Weights of a small transformer language model: rotary positions.
Each number is 500 + 25 x the weight over the matrix's rms, rounded and kept within 0 to 999. Layers, rows and columns count from 0. Numbers have three digits each.

# up: layer 5 MLP up, 1024x384, rms 0.0383, rows 904-938, columns 128-255
# down: layer 5 MLP down (transposed), 1024x384, rms 0.0514, rows 904-938, columns 128-255
# gate: layer 5 MLP gate, 1024x384, rms 0.0368, rows 905-939, columns 128-255
up904:511498457489497507512476512474521532498518527484514525517481505479484463505462460524451532496491532504498466546486499526484519452519545536522500512537518542538517532529549567492486530459483521485471518487500495482525493508520475491541476451483519509504514526524518483519502479479555509469497499491501512541484476454521511536511493482545465525487490464529498502522494545472496470499462
down904:475514465532498500497466507537519507539511463525490519469521474490500444497512511505521488511520507544510496460482549488456500477515485507492460474513480497455524430546497527509458470507501548468528499493484480474494485481528475525532452503521483480545546556515475465487510495483544483550454490514478505515498438491518526481499498489513528494501517504499483516480475515493533515512508
gate905:518490500485480504493520518501457473483476509505529511461517504500453517520541471469474481538475507485513517464488527458495454515481460514485507496543542504492485495526538499460537496506501452490538491500477523494517525527505489457519477473513484467510497489511510500509479482511499482478522548491540518459543513484477503565479494451488548461450464493537482537504526460517502526488468
up905:483479526518502517499485459523516487500480543498464491514538503546466435536517522515476453509533488478490489481504494545466523523419480491450454460493470514438530507523483474520514528551467479496467486521509489534486488523518469513508482464535479475529525473508474458519488518499510486489519533493496494459536485485512505521529487550437490484486485482454526512480462501481465540515495
down905:562527457519479519517470494506470517474530506507469488530497493495457495460444524520474536482490499519519515491552498523492506452513494483492472495500520534503513475479489483517479507460449505502502490521489529501509474524494498510501481491525505516513520487487512494513487501504481494501513467565558505482494548463523514484478507509484473501525490481528544482575472481532436494495488
gate906:516505469508493508498471549482466492413477531467481506529439476490561518518472510498501500481519502513518514512532510531528481480550512532480448495497486458501490533435533504556531470529496507525494515469496479505457483511475488507535497476481506498478509528516511500471498534499500510524529472501505481518496456520521465509477507458484521485516515510552483490515514478494445516454485
up906:482547511521507490504488482496518482486496507515515474478543541501523505483522504518475509556524540501490506480463456531527493472503466542523494506485524546517470485514525471517524476493491500514471510491489506469485489484513535536479528477502510503463517480532512547493485545488487504508439509523468497475501505524520515517511492485494470474502463510509543497503504518511498532504506
down906:503493514534482485505494530520499505462489512465471480504528486455497503563516479519454512451468490496500556527482509486499535453527515536516507529514535511502509565526505528527455488482527481462481487506483451447510455544554501570488504436558486498501512511499472468498495568519463471511504476471485517485500491470469497539532518485525482472502479476495485482493521475462485497503479
gate907:532504488509501484498502458484504529479491493458477473529527526479486511495507474494495509471491520469488455499494541558419493484517489480470500488431473451486511502517435475525513527475522526498492463482500510507472511509489510513495506507483467507533475439516511467527469485479485453495481527522464496499440558494504501484534525530521496483528520510504531457490507469494511476555508
up907:489495510467482477555470515522527501479529476526491454506497489509503456481476511502480483501504546451464477490487546504481463520479507505496458476524520524457510482523529492555447520484492513485503482477519494531526511479490505511500496489490471568527443499524495516496510509510496497472543504505465498509469483475503510456461508523535531464508531504487545493488487493459514492495449
down907:497505525524504469497533507479533500536527494518537500508495521475455540451481477525537531488481519526512437482498549472486516506489508487520515504475539497487478473513521514470519511509501505529513522530467470483521498480464452476532502524509548464487497502478495519484523517469475441482502490469501469481506494474483474504512518493430519467521472500496504470525464496485490516473563
gate908:530468480535514511503524461511507501505496445491537521481521502458480466474543510530445491522530502529519484465438499541482525515547472490476482474478523509528519489501539521518479476494495524486511454472528507449471525478477511560503462524526542519535556468479487508545500508460500486544549550505498538501487514488525493507494514504474494576481497535542489499510450461502474497468531
up908:472514474483483467527526480506481522494467540490550517485519483508506490516517546518463482503472520507565464496475501494474479510454518550526466515503490471534439540513503498497483500500526489456505521475476500534512464462512478492501509487531497536512511538464508491541523521533471489538488541504512473477501477521504457484524491499484541442471515484510491520521482502563471501510523
down908:504515487490498564502483500511490472481529477508495531457462509522481527479501471493488463493544467453507522478529468521523491513531469504462498503477513523482518512479476504510521484510485478475504503488483513503535490472516456487495557496502495547491466493493493504488494512486527481508526501480494479524501501538545527478519489499469512497455511471479477493478521479506495495481479
gate909:495510459501461508484504530507529503519557496517485565517508547500568490432495499536474514476491527505538505452532488470528520493481503479515502500504487487515475528500480518433490483504496483519441485529512502508503457514499479492513498491503504495524479545492483491493551491460484521518539462489434462502475458437502511477506483440476507490482491495456541493492515519453472476472522
up909:489439508497508515509539520517467531497526488461528499543442476515508552488515492509488521462524507462490511496512534513470548517499484479547476499488498469523519485480505520465500487504507578514464443544498507527484441500505495501510486481446457500529503462552541518499526494505507543501508485515468508492525489484458516496509512510456469458484518474482506523489496490514485536492511
down909:500494475499509481502478522483515497493517490506519506480493517502463492501470526502510527478506510518458493487477502503486504526492485497462497506463525529465512498492489472519486481557497443513550464533467517488496498461512462519490548493490501474538481520472498513466507474456531522542481506491519507477522528501505538537540545507495461526490503474519511481495487497525481483467497
gate910:471517492513453467502470477519456509508504514529497536485486477480509438531493494539515430476479468499500462511472531526496501512509515540459471507492481457524527514495519496515460542508473543508481485550488521504527504489479524536507520489505487494532525491515512477493490518473489488502531516480483516493530495488519528533481459485496497502508502436500497529478440513473547567467443
up910:523515486493508478499485507507515521498503475469496506526486521484480528489469484467463498540518523487490518503455520535468541496512488469470518556493496480490516478476503478513507509525508512497519487510492529453514523442523485526521508516519484499496473438492488487453511515540504517510557448525538513495491502495522539512534533478477545467455513475490501482469489497531502496489477
down910:458481517478466519484486490517538508539493459504494498474503520485484509457478497496527486481482485489506503480511531502479582486512516476512488522483475484468484491520519467511456510467493553525477500530481481510506539470492545503506449506549498505475535515513523466519532504508445497517513510508515466442510445490505506494473518519515491520507524519486513532506478488536519488518494
gate911:515487528477472469480503509508519515529468543482500526467484526529530488498503508532477456499444524508523534511475465495522510502510477492502452436530517484535475501465480469452498541518481513541480461440503465498497532538518463514503466522497487522546489487476505463520467500522510519505517518464555472459558485504502499525492482461494499484489517492496492492521487552495487482539503
up911:542489520517536534533496449548507492564528518451518469515477515507514550469487500502493487466485467486521466505476517504521498508522486542511504477533524537497471448514509503448491508504510483466471479462525526538527503496521454477496518493456503478485492538506548513510472494496463445490536501523457515514508481489487506508522508506486475492511491489507479510492488503488508489543467
down911:490550525487507512492480496497497463507497528559511453494534515490520477461524467461512553499486506506509524507502449483492519513491460493529476493505499500499487488486488478481492497503448485539521462526504498513505474454487466475467517486518503494542474536489508518460508503523595516497499512498454493518555536517460518487527540491495489470482525515493507474487535483530462448506512
gate912:498455471515521457481508508497526492551523520469506462481494469466487520443490511468473527514506535529510504491532466458509507492477497495525471444507478496491505510500465529526483506482532466539502497512475504513502523479469515463495500508481491541486512476457516493526458529476523533515445499503524493530430513518487524555493448505497477508502488487524481532514479451489521474497505
up912:503475513447516516476498530493508521451481529485483486476487510507506465472488482512456509471500519498462513469487520493549516511499531486504499452527492496497493499480478510532524512513503493475474460525516491474492531535522509481492530510485501513482528460469507513528486525452434523511474547498482518509505470485478515527503493465474563519474460526531487511496516532529501525551438
down912:553471517473524510442520504464470515499514525504438488453512486506525500534477499524487463547499513488496508503495526500513521516526524527500470501493520503505471484462524491474472550492479481514522542509517544513492492545472516502538501526451509542480449507554499498487512500471504520492472555507510438446496483486476460480544537497492501511507510470482509514520504492502507466516509
gate913:540481514499579515562486531523543490501495507495483468534495541504512522551485527504521464476500498531459493509470528475520482482558439524476507512502526494493487490494475466496524479512510493516445485463514499517484505527516512470505506524488474502501526524480480506499490525491495495462495511497500519514472521479494524499487523458503561544511533507530511516502514489514565467499521
up913:501453419508527489512511512478470465541486495497508502508490448508511473523473550501541497500482509494495502477497491465526520491476475497459518503518510479536524484485490478525483504523554534485504528513506478497540502525503464477474487547507505532504476483488508468477488487530496522504515539519464498519500467496471486520467551524506509508506520488512503489519535481530496481478500
down913:494458454483550498471467441463487488465531516524498486533507517478513502449493541457462512536422538516501477450544467509476508548428466504486515476523476494533498469525505507523489515466549558509510504530439480476511477465541509513461503520529515511481518505492489500514526481499498495503493499536500487523530489520516485491489533528530499526497498509493504518518528518510478462477482
gate914:500506514512526534524449502459533488531486532480546495486491498509478492451488508530496516523518531515481522462439484479535490524503467536453474500495495490495507489511513545525509491476540526516533528522487508472500519472479493510479496499509505537457487520491519527482542501492497480470505492507493494520497509489443519480491507526516531502495462499492510496526498531485482490499520
up914:503477507509525490485520505467502467492529485458551498478549503527466467525483500490508517539494501471527487527515518484506532509515454480500502502467510489483486515487508482504481470502528508515492485564469464531481461485498475486497514499474494497496502498503546514468497478512495527500501517525500516525481524512504512490491496505551516495460496530485545577496521454478474508476506
down914:531494485534501494507518518499489498481514463495525476510505532515498493535489481508508460497485545527506452476555519506471453478519501533508503533491514482482523496510459458521498509555529484540461510469504489462515502499498479530485494482501524499498515488506500477491479477490463486522506487520481469522508502492495524502478428526475536461496547467532523469487513546458492499459480
gate915:483514489537550504472533483495492511502507502470489481496500490515513513532494516445462525481506498500464467494519503470487534517516517541510502501494494463494506464469440526479535486493540491498487472518480499503521517469505490458445505495527543485491488460520467454535509537548529463514507501473493489488462491502525497507476510504486514462518494520475513548509516538491510498478473
up915:501464528472545512502462472535511518515542507505529517490476497473512518493562483492478471475467526541548478482512492472514518532495509479486542470530519494468481518544471521512514463513471544477494473511531519509479500477546503511493462486474496488537517503468557508495471532466508525483440499492544507475532490476542501526498490471502487511545492485505522519573531466501527539507495
down915:478486514500513504496496497486482511433498466511488487504480479498523502492523499493522478491499525533516512478469504485476489499515512494532513504487449541498539492521525464540508479502488519465554527498532548504455483476540475529505489512503488500531537476498453480482460502462465465450528487497459456508455503554486518473538503522472535536510497503502472471524511483523508499494498
gate916:512494474503532490455438510496529549467445487500524487471481468512468488536519509521499518494522511509521481477502530510452493494488477435509528453493496505553526496463518487526514503511478475502489524529524532491464476543502516508468528489505477532488463498511489572500464517500542481557518528506498485493447457522467536498464481552528475467557503519495525535467500422526536488501464
up916:505487453510521506494489548518474497502489448495466515544487502490530496516520513504517544507519508466494442482473520497521450471466504510470479503552494489548493496523451505486471479520507502483529494467547492474471537478496484533502489509565531540521502512536494541466509451521490504507524488513497475552521499462492494454535486556493466476470495526480518522512536458476488538537486
down916:535496487521520511500497512511518529467497486454495520509487471518491499433475500467504515503499468491501488510482512445464493502444443516477517454551507510474511508454490499461491512448495503500516492489501466497475484496508453484473478502485507529512520462473493516466505518448503520478492508507509518478545484518485444514539501586551498521518504522500489521538515473488437500479533
gate917:555517454506524541482509519496468497468485502459503485518500519496500493526531527452535506500475499498483507484527500497451498529457468482479502458499556526497521509503500496485544518515503523498515481459525521542533495577522534509514482502512504517462523513494485495486532473516522482498523520487533472551524523465518508516444493500499525512491568536513508510510543461474497466481495
up917:494497494478523521470507518449479503505505521473481515446509505520486499497481493493477490516531517448522512514497479466539519468479516491493508477494490443493465511482498525518510513506476486496522513461464490536434472488538495499481519463498444529477505525545518470499520522548497488525463492448479459516499502493494514467491491477536501466514496498469428502505486498519484497519515
down917:485485498487483503496488474483522478505524526547520502540486500511492479466504520463526473509515479522488502533487495514494492467552496509472487471515480491526468517513506495440541465466482492510509544520485497522501476508503491475504502501480533572503541490505468518514493548500507553541489487506486505547470487478506477492532478494508484516542546522496492473493479497476478512531500
gate918:480456539543504496456517478519468565514477479470482511493524546491500505458455518529461518523522521484508530505493516508486494501545549470513488518526488441501504520475508457487473502479535467475500521506514517499501512537509514467463506510497503495513504516537527503490480535511476474516479461494475529520538489453535474538498507498481518503515467497542516488523520489480552514535480
up918:514516530514492533486496532518524484521526473512527531496539433485516534484490436443489492535468492555463496495508521510507507485501456522498515461524468523464513497525489539501480495508450499509497500507468485501455503516498494522536498429524499465531470517483477488491516521558514482525495461504508506475521509494487512570487492535448498497510530528495476523527529524484521450481498
down918:518491496472531470468528532492509535484519489514532506475495514495487517430559479484518447487458501501478525487493478494491497451526514481533463506464523507482468514512484469535504471491483509509522554472508489492500511485493526512480530454521510475512465518501516483526455543528494511491539532440493496517534503497440492532507484492517532495448526502517536506473500543485505461520494
gate919:456519487514484481489520535544524447490490499523518479530498474466571455491485488514502495478526493498546447503476546479490515549514478488468519484540470476486481471514549457512450436510521506483487511489530516469435483488490522480526524511481462499479508480497545465487501505496492473509494481504450470494475510532480497501494469493468490518516454515513453531528502484577509450514491
up919:514479526482496471497521513544518470484524500497455497491524551527489503462507491487562509497498438519483508494465468554475516489515504462509489496469495519550522470512552472523480513518487462513507461534478513511524520492446545520492492536505500481474531480535486474481511503545527462531510505492474487550495460475521508558513518469545497505504437530492490468518476541485492509462537
down919:499503490500504531504505488554504495523485521529475492503522481539490508517486512469510474520535517486482506519533509478518444537497473508527522527482506533542482504496496476499451468456469497509498552507502518473465515536479495477459518447496513486527492488494445509563553470498531460490440528506527498520495518510512460494501506520495524464535503508479547508487543480489488492499476
gate920:489510474498516458508514541497501464497548485497441509494545504526525488500513503528515480446494505509530497520462497550484452481448511485519462497525511542487475478455491515474521508505493493484489469507508500475517537514506517534427444500489491524468504484537500537498533438508465504499466511525484491538497509478465481503485458505519477530507468526523498502535496509513501493492496
up920:480479558501510500495480482522488483534523497511491536528502500525478457515482499495479497487481487470508520549516514484476518490546515496527516494497481459526505475479501524498512504522501495479522525505496486492518459510533489525464495514482486544504475492492460463504516463523550508453482489476509516524482509501542495470518511492493491495497506511508517464527486514505494521472471
down920:482493480514503520502505466481515510525539512500528470505516549515487516475486485464498498492538462482500500509524482458508508510501499507513484477467473505476512514533511485481507469501481494510467504490470494531502504472508512460508497487524480470492499531515498534494455517491479472517506503483521512452453521491475508508468518517488487494497532489496511501471498513497464498531502
gate921:494544461509543488500499470473520478498497507476486508474517534502493526510505482491488495512486530487499477447536518479540507443481480488502454491528447505510464502520506474519499497486538465496461443487514484519496534465546491510531508489453498524525513513490437487509523524514487514478462499481498509514494499452502542516508519464522497511489499544525521550496456487498481460486505
up921:503485545510461506546491509527525518492468501557501442512458527526516495477518537497524547522507470517478521497501473504505473531503523495484470523544483492509481483477545480515506503504567545481536497523510477534528509529467482527554527530518483501487510506507526481501482535502537565480513492519503453498482446502477475487506469488474525491513505492499551525453493473478496545532503
down921:533482488486512495526528510510510514479491534477507488521509488498485522511501514478474530535507475447500468514493512496516525473531510516494468551496509466511509520483500522566549483559534521513503494493487465505512517455529528514493505488502476516484544527495484429525504527503534520541494473503523489482487533484484527471513498482491545527487507468475504510523482481494522495492503
gate922:501483511474478456487502459566491491548474518524515504481446512490528510472479487490469469505447506494505454475484502514458476509491489477493571531525517526515478503498458519525534482492484454461485514474469565539516498451482508488521527537532560518530550489515470479449487486478491488508487448523462484450511493496496508539503446508495528508510498496449503386511502477503474467513512
up922:496469465490477527506519482515474524508456504486520532513533512508511506438496481462469516517522493524518497482514470488490479470461541493502493509467504518472449506523510505446492495525502524483536477509463501507481447488492515473499486548552492488541517490482450535500501499490521497548532521505481510483537520423530543495545497499532547513557502494513519519496477459489485489495526
down922:514454489506509510450457580490519504471470478505522541534506498499526534498517508527539533466490535524492478495541502510473455504490479551470479465479491460485507455459513463453501558538517529489492526476504487535507485518555481500542483497521485447528507529492430481487505443469519537492515512509496494489508502502470532499523535516492535478491481472516482529482504478510492520463482
gate923:465515520504529452509523493513515515451505527515459516524509480509501500465500465486500489466458482464493510485506492530542424505513537526540510468550507474504510521503550468510545507461521500527545476537486488484488498510465478518506515508459524486516534511444515510489525494509497473495504497491528519473531527512503467501503499483485425516456496505503467570477512562533444483503508
up923:503496497503503501501488567487475472519536477478507465447540524475542456520446486449472457490520478469503483513530533529493513482544502503549503527487484484506485489483443452473498451481545527479501480473512496538467456513493456476470510515493525497513510490499509523497527496479518473530521496523496504464470545511532536481513510530470558512537563490500508514538488477509537495499478
down923:534531519523463470498496523499488524493461516503506533462458538569480484498538486524493463515479504504463507459495500521512510461541521501545470496519508506455488479558483489522527481523521489539511441478484515533472506555475498483509493471452484520468495488486512508523488504553445485450496482516494485463538487506512468480517515526475486488478490522498503571474501478492477521476518
gate924:458534484529491542492491532517459489538521545462514515514501495523548511483511509495512516489503499479490521492480511511531495480481539487530498506495514501515498492492500479495495490452508585522490504542516544521493510527493537511525520480509500511510527502562537517456481517494510529458487474515519509527505503498497506523518534459498516489508490487538487500485514432487481492500490
up924:517512513472509482495503543491522510490454549478523517521494500502496519494503508536492532497506524480464494529538513461472546480490506504480506495510520474448522490470491502485499464466485465486491484464530497518472510491511474475496475482547507489495533493503504526462501506478483480532475496489472480513475480485513496519510461508512501489465526494497510501478489541487526496522481
down924:495492487532496495492539469501489521510506503475503512506520501570506529490508448535549528496485502486485545468483480521449482442509489473472488541548493555481469517531481503500538502526484506519519451487508507516501495543518483534504485542460468485509486496456511489503470485514462530501470528544443506504519468519518522479548485491532505498509513489531483529471543514496447519497482
gate925:518472515504521501554503514517449504517454510499476455534476543506498463483479537488523524508503487480441417482461483437488475480514481513456502485490538497534504503501471512453503484481500511477522560544470520517493499496533513496509525474526478502477456462530500530451505523496495539527491554491504493526481454502506487558458511478492489499527516505541538494491515487474502546518543
up925:468474495499507487504520522525529490482482527531542512527502523515530504509491477508517465449498511542522482488504501531484476511525461485522494525528530556484494529473502478486526474465501490505507497489520501481540507460510476521518530508522536488490517545477541477494519452469495491508487487515538529534545543488561481521492480507505453493494491452447485494506473498468531502531478
down925:480525544516499509497505522524527475514508500522507455538433554495544532452476499520465467504502499497523535525478507532509494515456512512472483458491497490492532534469518524484501537483500532486480531544493499545558519567469525533507516476484491535510480486468531472487481490492510560537477504507517495470511519517501498503498479492536501482486487533507517502476544479462475519499537
gate926:441547529473501540498535502476497502466512532499479493523510509456484490496498528525439488470502456525494479495496511513530497494490484477502519479507462536544469542519495492493497479505508528480489506491513481529519467506500490465505532562493534507528516544495481469523494510552442489563496482489479513476514509501550512484528451519509531480476521535495487508482556502526550506477485
up926:452493512541468489538498515483514520446485543497469477476525484463488489511501448489458462462484492465467495485492504540495506497487480506481485506495515493503522482488534508469518504483497472486475451436542487498553491454504519543522496518481498449490518432459530484436457504481486510502469468541513515489494472420536471506501512524506495520488460507449509426499504514509487444487562
down926:524500495495511484512523522535472462524483499477497504487482524502482487447471491488497492487525507479502490477485493485504505493505491486537463538554483514484445490461496556561504517506484437503545499488508484508502496460524461494509443496474469484463449516498513495518462497529491495521511471521509492513511513497580461477513503510530508537482511498535473486481489459518457540482499
gate927:471479525528518518545520480513530484486483508483477492508476475496541488481486497484478536479485457549524474500533457478492562513455508469490503533508445507449460494486518491486504503533495531517490526487508500508486536516491560512519507488511476504468494470500497488516491450504497495523485514497458511498502497455550480516518459473515480460503506520527472540516485488506491506481463
up927:464475491529512512497503549486531484526522485486531480517483534506480493434484469460474506541497522507499494499487501480524513505526506475530517545481524514521482496475507485456526530498515495538451537466529497509506482502501503452559533492476495485492503488498540526551490481539479515520500510511557506485496525469483458499470544491451505495515518463471478504473523504476457460508459
down927:520495469498525484501489485489549484426549456534488481525433491500484501446513471515502506523559548530478487473502476480488482550515487472498520524487456492448488524527516517543515463486485511534459469487472497453504512506477509500492508500518499484534500508513439477478525488454532528551493497532506550523516506471560518494478480473460470449499496511515516519521504512543503485506492
gate928:482531527523472473520527490477466476493434523512510479497463488511468534555499472502445477504520509487484471487500509497467488448475512462508509482453507497495523475509486493531517462492469507468483468471492548535521552490514469485488506543489520487525469467489523486541483500502540509568510530486507507455489534535489475555529509529512539500499454493472510485550508487460489421537505
up928:490529537494514508461491522493477459526555506518530456508510524459553519507509524461504487510472558526492497518530481540532501499459505441488486489490522509525539475504499533506471509501460505495523528514431497477459556434501544482500475545533497507499515547501498478464462495503541499534576471510507498501499476499466520499503476470502455482461510522536481538502496484479469463458472
down928:522494514502522508494494495472485470496502511500524503481493469516505496504490490579516464501493503482499516436558494492507505492498545492498476461490528495494563490489501495471482525452459484506510503458474500463469477530511537526459517524532500508544504474484530484504526488498546500513528516508465549494453520469519511495467520515514495492528483485513540535539480522484514476524493
gate929:453509487540481562488504515506491545491479517538485529536532489456463511489509505529531487489436543501489510485502472500478476511515469499510505508506503482482454487514510522444479487501505553484515467512515509476478515467500506457506517534488511490508489507467509462464507481488541519554500483466493505481479479523515501517496482496495510518498562453483479484491463491543478506471480
up929:490536524490500507511482518509537500539489518486529523468504482487513545521485478504497530510503527495519497530511496545509464492510511523462532534495519514466540472493491520515511455485508511491520492524477528535478470511507491510551492487479519495522528491486518500524520511495468489495492507477496491494429450499454451471467518468476517521491517494531485563524489519493468529527491
down929:528531510507491527511516449528535515489494512543520469456534509459467531489491506511542503468482477472488495543530462507481494500503481463484498497498499507514547575470515547480474492506463489559508556485500485506481476507485535490524486462500465470512505499515485470525565465476475523511484538503508473534497470529496501530533546483519474502467511453513492528534481504497490486492483
gate930:474452528536475549463517466487550482491514525511512506438479499512575511404498543514472552509499533513480480506487458507490514490496510453575462504477511482522527485467484497515484542511498528492483502470533476501512510453514500489530490498556500510514498503553532475527542513483551493488469477502499457498536498524470505491471518477496449534545491467491517527484513517488492514479503
up930:491509534503465466475539521511467463495535529550509498482516502533458507474499458513507525513490498496513474519487520480491487491485495537514471506507536511507508521485530509484481517464500527513515478508462478483530488521496540448476480466501448462507470476468500477486462535461496479448536512496477558436480493482513498495467505541479513486507494460481515481498505550482512482481492
down930:503544461529516488499480517481481488503458504456511480492467500524522495425498500457528453511506471544502488505491532494537525501514565488518499510481471523461518500485462480484453518490494498459451507486459457538483508497511559538562504493535537541506561496551469475494460529457537509522496498478468490512486484545527508483494444440486504486455504492469528523499516508511480542519484
gate931:478470486467486487485508515482554468520469519533481498491519494489512490476479522482492506510521509555456481520459508481474523518508530500493468492501475469489509521485517468505550501503469507490512525487476517510499535528500487516491490468495538499510526469490452551514460494510496465518523512498528536488484461471501528533517495526489450463476500486497539493513500496467526514527480
up931:501483481458472539473520484500537502538514482582528529537513500509473486483500479470532470483520496522512517502529518502552503493465511534515486482494482498500531533482543439528488496479517494488517539476480483511486530512510511495524496460567481460488528536531504545534419537498485484510500521487477513479468471542471487537489507511497533491515537497526515449524495503486547564519528
down931:532515564495518514501475455542463508544499497494488519556495472503506526560502525544508489508495504479523494441486502546472516441508473504491486517493527486469489471534500481515439480503505494539519513555484522467503501462458508499476517517488513469477484501469487447489500483529491531503517517488560480476482530505499503462514510451511479475500438472501516464500543466507522468502485
gate932:501515548512519465460501509494518502490505495442491477514497532472513477485533491495534459484528535465514488536503511457512560510494502531534492500457502481500467492549503509538540496455519504525509468523497511473496497472529499512464444516522500480451478485485541484493474508486492535525450542533564521506520529431506441494540506511512536508513489470493487576483530486477505510511482
up932:504485528437485497503512445453485534482468477507581467508422503531519528511506474483465507495489502522513502514470504512517498491480511509493532549487494540509489500501533548517518482504484524500474485509521479449505472496496518523528479440456476496452500499486482486517492486523447485516522479482489478513521513504481514478519440499473520473505532492486535485479505544517457479503459
down932:510443501520517492529492516475528524435504532518450445500475493494546537510533509464564502474473484563475481475520530454517497472551522500492492493526489521491517541540494488507457504469502515482443509482472509469527530479488434515495516489534495465518508511496510462479493523495527539541540498480510520515527452498521452521502478488516521507496538547482439486483531554505469492524512
gate933:527504519519511487525504507483462487497473470524494518533533478497520494511527529490469492521463513523485468491537504481508501510507495482505464513515485482481492495550500521470471493518480496556495479541570480558498500474502494515517525497464530514504503524523504490511483551520500499533539505465460495492476513460481484477559486529479527497508510479442495527505514523509461509485460
up933:515486486493493502523523516496516483500437504512523456524517521469551478529473541510494529524525501479506484460478514495502513534464537548512548500456514526477478479479521471520476501521492531483484494476497486527499518494490522493494498473495556514488517480493589523501506505511495524478481485499494482465516501527478493449481492478517506514515511524481494479499527479505505523519483
down933:463464532515476545520518528506506504446485485530510505478477487525521412522514494522494491518521467480500468523496512510488512476501496575497462465464508539504537510469531506475487526488528499496510470484488466529504494490488515520479480448514489488490511473503486496521473506526482527489464452490486485482493511499541466492459455520491516513535520493471495525519539491535501490502473
gate934:508519538522531501516513515499551507508454451549492494510472502510481507494453511537457500478517501518496504497474493504506540527524473491498435459456509518501518475484535515493505453456475514528520495493476485476490538503461515489504471519460504478509476540440493457445519500494520482502480513487505528501510487481458494501521493524536497469495523528467470506467507524504515485474480
up934:510521479520490492469455501512457498540485461530539523516481516476514484536504511532477509517489486484520507483442493464532471554518522489488489477485480546494524520475506524503509554475530537517501514474469506544477502500492471497507490524560451497513482488514516521539473497572536487494483470523500523531507437541448483543483475508514489481521516518468506518563515525439506515468528
down934:497424473517518492520515490487501499486541458494505490530510489494511487489492498521518455438538488477453492537476500485534520475504519552493529515494527485503506536523519491511474477516507507527544482490486502496502457491500491485518500478446495486502510526472523495510473473494456453518534507498537497445511507495504451530473523488491516476478497497466525521491533499462510502550545
gate935:491504509470467553524529517455512474498522468479498540521550519524504484531476540517498488504500543477510455531538503518462491513480492525526460469541509492529524471496503538526505558525458503483517489523515518492480516478500513526478488528472505456510511487496510468489532544462486458482515534517489496511507521459482482501493484494509463498518475505524515454464519471511503499472495
up935:469499511490533494554500511499535472482526485540534486529496534523503471502541493493529509544464504520511516497512523527506493534493541473512477546506546523519532463504522520472534503467489507510530516481509521486509501468496522526496484497538490462487495502515500483511484477483525478533493495543484486469524490541515520517481532482527493451532497465521489500512498502499505515481515
down935:505515496506479520510476506540526514514513517472508491502477452477489541538496437490499447537511477471491494459502455488499516487509505484528523511492448494464452519489552508509552497500519479501546463476505492484551485540536504503504523500503471522511473497480504471501525474495521476500488496494483536495482505486514547488506519522493549519507501494556485505467482499493472489536498
gate936:504483522488477492497531512532547506495489551497513512525499535520503554495505516483462519510488526515519517515494474537475483465501486491496503481511518488498527488501510496527522503505551535508501504511499487515493515478500486502455528519509467510511516499491487502486501475523474492505499532512470478515536474450508467534543509496515510486503504484494489528530442480515498463508513
up936:489514514508526484527470484562501515537489477535502528496519453518506502488495484497505532520538494475493456528521511507507504501477559497508501531517501514498475455483483483527478464477475518522515491513512451503500491498505537484522508485508525511523514514499507468532480530535497521512489515498514507502494483514462475547511478464510476533475513517503510482511482527509512480553491
down936:505483484489497476516480507489505491487482510501532541495479563514541526361483488465516503510475508501506514515532467504511471468497530510509550503519506507505471487488502467528496486487474504487515497525477467484477481499513474469524468493486531507533516502501492490503520498480486480472526507496463498482499513497449504510511460487475516503522488487463475513524448524523484503521534
gate937:525515513505522491556550518434441506494486492506503491528496453496526536451495547512505489534535483487483462473461529480538517476513490495510517491458516515412522491497465494526503491480490550462488521458527527508467483491497457487512492545492484507520526535504453475539507516477510502513483506444517471474508548557481510513496532471496531534484478530464510455530539503513532494455530
up937:494455464464526463516481506517510569453480510506528541521500477489520517553505494486502508525512490524463471524493476482480485469525502481495477502550539504516461500522503456518490488528512491533457484519502490504506481468479485442487508508498510485489484511501490486473489513484518514495508501472519544543512444498519503511515480523514495511513464510491483484490497479504463500485483
down937:509504465460499481505497462524507488530534460482485431467505497504491518454477495527506535483473498531529484513517468494551512538477505495450473512506494519462512497535507519520499511517477508533481519450461485499508487502444508448498503515497550493546546530508491434491496493476482477490516498467467498501486546501486495484468472496504520509501526496477498505485459465490515491464456
gate938:474498534546530510488523529483476472485550525490475490511506589460494502450521533548479512498523526514509541493495554515513457472500517492488488508456509437495504495469506491522474536501469496488480491464504527448454500450481553483509504516526479505458453433501512551521514519514493460529523477520556501491474479505489457519492485538499527510522507498505460477498464461503499460480573
up938:544522465462473485474484460481524514508495521443536537539523495501502497501468521522466495552534482493497514498490491465476525523523472517507484506514512489488526514404536484476541484489491494510484491526516472459502511529478491519493493523441463517497491511503493483482491504471490471465506506493531484534487480500505536506476530496528496503446501507507488538477521482502471511523517
down938:507556512531529479494509450503496527518499515488518496471505542527515477452484484432509532484526489462494519528510513506478456486506496510475489493501560480501484526477495482524520504491490470491492541483534523505447491514526466529440486486498510512480480496450469506495498518493511477516489535480482513514535493481575552469534474493535479506510545514503488483472521483496513522494480
gate939:526447515490456517465475503474471455515494526497487498479492475497477519538462456504491492493501542508467485519512491485514464525468502495547503523504501511513469523536519502484522505500464503508425530530491498522491532518456525501482515492491537513512507496486522519545514477560496507511503454479484489488508486491554498508521466496485509486514498489499526508491473485506467543511484